From a checkpoint of a small transformer trained on Wikipedia: 7747 steps.
Each number is 128 + 32 x the weight over its row's rms, rounded and kept within 0 to 255. Layers, rows and columns count from 0. The size above them is the row's rms in percent of the matrix's.

# layer 2 MLP down (transposed), 1280x320, rms 0.0583, rows 29-42, columns 0-79
size [ 97 104  98  92 100 106  93 103 103  95  94  95  98 105]
[[132  94 138  25 145 103 100 202  89 134 109 110 102  79  95  88 153 127 152 170 110 189 159 137 182 100 127 132 186 118 177 143 148 151 101 106 170 134 128 113  97 139 147 160 198  83 106  90 172 104  80  56 147 165  98 106 148 140 108 153  92 181 112 149 115 120 101 140 132  96 172 111 152 148 144 110  95 141 120 115]
 [152  72 153 158 126 120  94 191 121 147 146 120 119 232 120 144 153 134 144 168  93 162 107 161 143 152 124  53 141 120 127 119 112  29 140 113  83 173 114 175 116 105 136 130  91 157  64 174 165 168  92 114 167 120 111 159 141 150  35 105 183 159 161 133 112 132 133 149 129  84  99 159 146 152 150 115 113 103 106 134]
 [168 164  99 143 127 159  63 141 106 137 103 127  68 116 208 102 137 117 155 132 188 160 158  76 171  96  74 137 151 122 166 130 158 114 110 161 116 105 153 120 110 108 130 196 140  45 114  59 147 120 135  91 129  54  82 126 110 163  83 191 101 167 127 117 166 139 141 118 129 108 130 130  85 154 140 168  95 108 100 124]
 [133 166 126 143  88 187 124 101  73 150 170 112 153 136 136 122 198 138 141 157 114 146 134  95 161  66 165 100 137 137 114 139 127  81 147  90 111 129 116 164 149 181 185 197 171 129 121  79 129 194 127 143 139  87 188 129 121 113 131 103 139 148  67 127 142  88  56 114 143 187 112 137 158 197 150 207 124 131 137 119]
 [141 116 100 152 149 127 128  82 156 153 123 107 157 169 167 159 134 106 112 177 135 100 103 134  99 141 175 120 132 102 131 110 105 190 135 131  86 141  99 154  72  81 164 127 112 145 119  99  97 172 132  48 127 121  88 180 124 121 159 142 127 106 146  94 169 164 111  52 119 102 149 154  63 172 102 162 102 172 141  75]
 [154  98 125 154 110  96 167 147 129 100 193 112 117 177 166 132 166 175 103 182  66 105 179 132 180 121 175  81 124 181  92 156 130 157 170 176 140 152 106 104 149 106 196 123  92 108 112 117 168 121 136 151 150 130 144 149 188 134 167 112 131 103 103 126 120 140 160 187 142 135 100 123 104 217 133 140 103 151 104 101]
 [101 137 127 111 120 164 162 109 140 126 138  68  89 149  83 113  82 105 158 123  85  99 101 143 157  72 120  90 131 112 128  76 124 147 140 123 116 213  81 112 142 102  63  89 129 125 190 167 132  97 154 138  78  99 128 119 127 152  94 145  60 144 179 159 173 159 154 152 142 208 106  95 104 147  89 103 133 117 195 103]
 [104 102 138 134 143 146 129 143 180 129 114 142 105 144  78  89 111  77 154 175 150  96  79 164 140 152 130 103 154 107 111 131 135 127 221  84 154  62 134 122 151 157  37 161  82  63 138 154 103 125  74 157  87 134  83 162 164 154  63  77 121  97  88 162 106 180 152 126 102  98 171 123 137 108 157 161 127 109  88  91]
 [125 154 154 125 104 152  59 148 136  95 141 165 176  76 153 120 150 104 116 103 128 156 128 175 125 121 180  67 127 132  97 140 165  81 101 102 176 150 145 117 171 158 136 166  99 180 127 192 124 154  95 183 119 127 101 176 164 149  75  68 115 137 151 119  95 157 153 121  84 156 122  89 101  95 118  79 161  87 125 113]
 [144  55 144 161  80 204 151 135 125 125 125  99 166 112 154 114 194 137 199 102 148 179  94  92 103  87 151  75 148 140 177 154 118 166 102 127  84  62 146 136 133 161  96 137  90 126 156 101  68 112 138 118 159 111 102 103 135 175 107  83 168 153 155  85 143 113  67 143 130 118 181 135 167  60 183 104 113 145  68  60]
 [ 96 147 143 145 147 134  59 133  90  97 105 139 138 134 118 101 109 143 117 144 114 108  64  79 178 172 143 125  92 153 167 126 124 197 161  91  77 131 124 167 115 199 165  93 147 194 175 176 163 126 156 126  92 137 150  86 164 150 188 167 110  89 108 142  69 126 132 196 103 169 115 134  96 114 197 210 148 137 141 193]
 [143 120  94  83 118 126 182 124 143 197  62 105 169  72 146 115 126 131 158 147  85 107  81  87 188 106 113 171 118 179 134 110 132 135 120 118 134  85 103 147 136 179 109 154 149  99 153  98 157 114 151 178  62 119  86 205 135 127  65  93 148  79 129 148 131 142 152 184 104  98 104 121  66 121  99 107 180 143 160 137]
 [107 143 115 104 149 188  87 124 108 130 180 125 151 119 157 146 150 142  96  77  86 123 140  99 163  75  52 119  85 132 139 119 156  93  63 130  85  98 153 130 168 166 153 135  96 157 171 173 153 100  83 112 135 172 156 152 136 160 106 151 115 171 159  88 208 134 156 144 139 142 104 118 102 119 106 116 150  85 209 150]
 [111 163 112 177 133 139 126 145  74 137 101  93 102 157 159 144 142 136 143 138 186 132 149  91 103 104 100 124 139 114 133 105 126  83 151  90 127 150 131 166 143 181 124 169 164  97 143 126  89 110  99 157 120 123 153 132 163  87  62 138  86  88  60 167 112 147 129 146 136 137 189 137  87 138 146 147  75 126  69 107]]
# layer 2 MLP gate, 1280x320, rms 0.119, rows 30-42, columns 0-79
size [104 106  92 107 103  97 106 101 100 101 103 103  98]
[[112 153 112  65 147 163 124 185 116 136  87 141  91 109 122 106 173 156  80 117 141 151 128 192 114 145 124 148 186 117 109 160 168 150  86 139 182 178 105  97 138 140 161  99 130 120 100  96  76 109 127 195 161 130 156 144 166 167 114 121 128 146 148  97 166 147 152 127 156 110 122 118 118  96 142  68 134 134 187  86]
 [ 87 192  78 109  61 155 133 124 156 168  95 131 162 105  69 151 122 202 169 157 187 158 134 172 138 106 129 133 101 119 139 147  93 131 152 157 157  95 136 179 118 138 100 201 150 132 111 163  44 122 134  93 153 176 177 135 170 102 120  76 123 134 145 164  98 176 146 137  75  89 131 133 203  68 160 151 164 171  95 154]
 [130 141 164 135 160 126 141 102 190  90  74 179 145 187 106 177 178 106 195 111 119 135 122 103 134 130 168  89 156 140  94 148 141 122 126 210 128  88 106 120 101 153 120 157 113 118 155 134 104 117  88  88  96 140 136 116 169 113 147 150 133 120 160 107  89  58 134  77 127 122  81 158  86 109 100 108 108  90  78 138]
 [166 111 120 144 194  87 146 158 200 149 129  95 135 119  57 114 114 145 141 100 159 127 151 212 177 134 131 140 144 109 140 136 109 113  99  78 108 132  98 187 138 110 158 166  77 153  97 178 131 112 137  84 132 172 109 123 167 101 165 141 183 119 127 171 172 123  94 145  94 118 127 135 107 113 123 152 147 170 154  75]
 [ 95 171 120 121 153  99 155 141 146 146 144 125 180 105 157 101  82 135 170 140 140 154 135 156 136 125  97 155 107 106 165 139  87 152 226 146 119  77 158 124 172 197 123 108  81 133  54 127 144 132  88 197 185 124 140 128 133  87 149 137 100 138 118 143 140 190  62 182 128 176  94 147 126 127 117 212 109  90 157 154]
 [ 59 105 142  63 113 170 171 123 139 132 106 155 126 147 132  55 130 129 103 122 120 101 173  83 115 197 158 125 114 113 135 178 142 121 139 125 129 123  81  92  87 135  89 131 159  53 125 131  75 154 170  94 110 121 117 164 127 115 155 182 168 116  97 111 139  93 157 174 147 104  85 129 129 164 138 162 125  80 170 142]
 [138 123 104 150 127 103 144 142 109 105  96 178 157  80  92 161 115 150 102 146 159 169 126 113 104 165 140  83 149 126 102 157 115 105 164  98 144  87 165 190 138 117 102 129 158 160  94 112 171  86 187 124 163 146 131 108 115  83 131 156 175 137 112 160 112 103 125 117 160 151  95 115  73 111 121 139 101 132 118 166]
 [104 151 152 104 148 120  88 104 135 109 205 100 116 188  89 117 101 136 125 106 116 120 184 149 162  87 148  89  88 161 125 137 138 191 136 154  80 181 147  87 110 179 149 143 116 141 145 153  95  57 128 149 155 149 164 102 142 141 102 140 118 125 115  69 110  96 153  72 125 167 115 101 114  66 136  93 126 124 120 122]
 [102 151 166 135  80 118 101 191 126 118 104  97 140 101 101  95 116  83  86 113  80 127 139 142  78 156  77 148 157 142 150 127 137 128 121 129 109  90  81 115 159  96 135 168 199 146 117 107 111  73  97 164  66 115 139 167 100 122 143  97 143 170  32 146 126  45 142 185 156 162  91 116 126  92  79 142  84 173 139 134]
 [ 96 145 130 160 155 120 174 166 131 134  98 127 136 160 172 130 164 115 119 106 130 187 154 107 132 107 133 101  86 132 112 181 114 113  93 154 129 127  91 116 134 170 145  80 193  85 156 133 174  21 108 133 107 143 152 120  98  94 195  99 131  94 120 147  86 109  92 173 142 164 135 121 128 116 139 162 142  80 141 154]
 [114 138  76  96 126  96 182 124 152 113 154 118 110 205 195 155  76 116 129 132 141 131 133 179 172  73 175 148  65 175 141 100 144 179 137  89 106 161 171  90 114  74  97  78 178 139 101  86 141 127 178 111 140  99 151 113 113 114 141 125 133  78 114 152 157 116 132 194  48  89 144 141  88 148 170 140 171 141 121  86]
 [136 123 125 163 149 134 120 131  97 118 121 138 113 143 141  69 120 136  58  82 144 118 170 122  57  97 135 131 162  86 153 109  73 114  88  64  97 139 253  71 130 108 120  88 137 112 112 140 118 119  87 155 167 156 120 137 198 158 114  92 106 138 206 135 157 126 124 108 137 130 115  88 118  91 127  89  96 164 187  78]
 [ 67 131 152 123 101  84 116 106 115 106 138 100 146 168 117 147 147 131  66 147 104 142 102 121 121 164 115 123 132 122  84 172 100 109 141 184  73 168 110 149 123 151 116  82 199 134 184  60 101  63 163  91  77 152 110 131  82 103  95 103 158 111  99 114 122  94 182 111 140 206 114 167 113 130 129 108 142 178 111 117]]
# layer 2 MLP up, 1280x320, rms 0.121, rows 30-42, columns 0-79
size [104 110  91 100  98  97 107  97 106 108 105  98 100]
[[135 139  97 137  43 109  95  96  92 132 110 194 135 123 133 123 179 170 166 175 105  85 121  83 135 138  48  62 163 152 150 129 185  91 124 122 178  84 143 133 115  74 155 143 128 193 140 156 137 143 140 156 159 155 113 147 184 163 162 133 139 158  54 171  75  95 142 169 150 123 146 138 159 104 127 140  90 127 107  96]
 [ 62 108 157  83 132 131 128 142 126 149 122 116 161 163 144  92 164 119 193 111 126 117 112 160 166 145 109 169 125  70 142 108 179 126 109 101 141  97 129 141 156 102  69 104 155 165 128 138 116 134 117 111 159 185 139 152  86 168 192 126 108 175 129  89 154  84 207 106 184 128 159  62 141 147 160 109 151 120 139  98]
 [131 129  99 134  72 149 124 132 132 154 182 117 146 117 101 176 139 155 117 157 153 120 141 104 135 144 121 110 101 141 119  63  52  87 160  58 119 140  98 118 153  86 108  96 194 128 112  79 155 176 120 110 152 124 120 133 128 156 172 107 140 141  76 127 151 157 157 168  89 137 164  68 118 120 144 154 103 149  96 132]
 [101  87 182  80 123 160 140  94 181 143 135 159  93 115 193  97 157 109 121  91  77 132 120  83 120 145  92 127 151 119 118 128 105 174 128 168 104 144  83 167 128 156 141 108 151 130 120 155 105 136 137 164 149 150 144 188  61 180 161 157 161 137 117  91 133 100 162  59 125 164 102 100 162 111 122  56 143  85 174 122]
 [161  65 145 129 166 111 115 153 138 205 117  88 146  89 199 134 140 175 167 130 174 157 124 125 150  97 123 130 142 198 160 123  90 120 143 142 164 123 158  90  80 166 171 177 135 133  94 107 143 113 134 126 136 138 127  87 125 122 151 145 180 159 159 143 102 144 143 157 173  81  84 107 127 177 109 121  80 125 106 140]
 [149 127 144 121 128 118  93 144 172 139 142  98 129 158 129 138 158 122  63 158 146 127 120 134 145 137 140  92 185 141 129 117 115 209  92 134  79  94 129 178 127  63 138 154 140 145 119 133 121 117 139 104  86 151 107 156 139 140 134  79 129  85 173 122 131 243 130  97 136 170 152  86 147 102 138  79 104 105 148  91]
 [ 91 209 198 160 159 101 117 103  95  94 119 121  91 154 151 161  61  55 126 100 120  65 138 136 180 124 107  99 127 117  77  79 120 129 184 144 115 175 146 188 145 127 129 159 134 121 152 123  97 121 123 172  57 148  94 123 156 139 125 159 110  69 141 125 133 124 156 148 125 134 104  71 146  85  96  50 119 107 181 123]
 [161 124 142 169 151 153 100 149 169 144 194  59  80  94 174 110 152 157 114  66 142 123 116 146 125 161 103  95 171 186  84 145 151 174 135 123 100 146 101 127 140 124 101 165 122 144 111  95  89 128 125 157 117 131 196 159 101 101 130 158 140  96 139 178  92  75 161 178  43  94 119  94 122 101 130  76 150 134 131 139]
 [192 139  88  87 175 104 128 131 136 111  70  94 119 180 161 145 106  86 115 115  90  71 126 114 129 130 156 108 124  98 100 108 120  90 169 114 121 140  98 132 133 170 130  93 149 113 161  74 114 105 133 132 191 149  82  95 128  74 113 120 144 127 121  88 118  96 115  84 152 170 145  96 145 172 128 131 109 126 138 117]
 [238 115  78 122 103  95 103 100  61  82 169 156 163 153 123 101 101 155  91 138  88 148 141 166  93  91 181 127 135 176 125 119 158 122 119 132  61 136 130 189  89  90 117 118 125 115 120 118 118 113 143 110 162 123 151 167 149 112 178  53 176 186 113 148 160 105 118 100 131 158 154 116 162 137 108 156  94 174 156 148]
 [ 78 130  53 171  74 115 146 112 123 132 210  45 148 182 165 159 101 120 181 114 115 137 106 119 198 132 177 101  61 145 143 122 106 100 123  74 109 118 132  98  92 141 153 141 184 139 134 151 134 154 143  96 158 147 151 133 186 131 167 114 118  92 109 126 150 139 121 138  96 107 132  90  59 172 133 132  95 110 116 115]
 [161 167  87  59 103 180 111  58 182  92 202 118  75 151 121 110 188 153 145  97 151 100 113 153 104  99 154 151 158 110 150  74 149 172  66 155 138  93 141 102 102 123 164  90 127 120 125 163 136 135 151 156 146 111 137 137 215 162 134  98  76 134  90 120  62 136 149 145 126  84 106  76  78 106 143 117 146 154 152 133]
 [180 167 163 108 108 148  82 160 164 140 141  75 146 111 167 134  94 151 172 108 162 122 148 158 134 136 165 150  85 149 120 135 123 114 106 125 104 107 101 165 108 160 120 189  79 125 125 140 159 123 132  97  98 212 110 216 125 160 135 104 157 150 111  86 147 126 125 125 138  84 180 112 134 154 126 115 141 117 151 128]]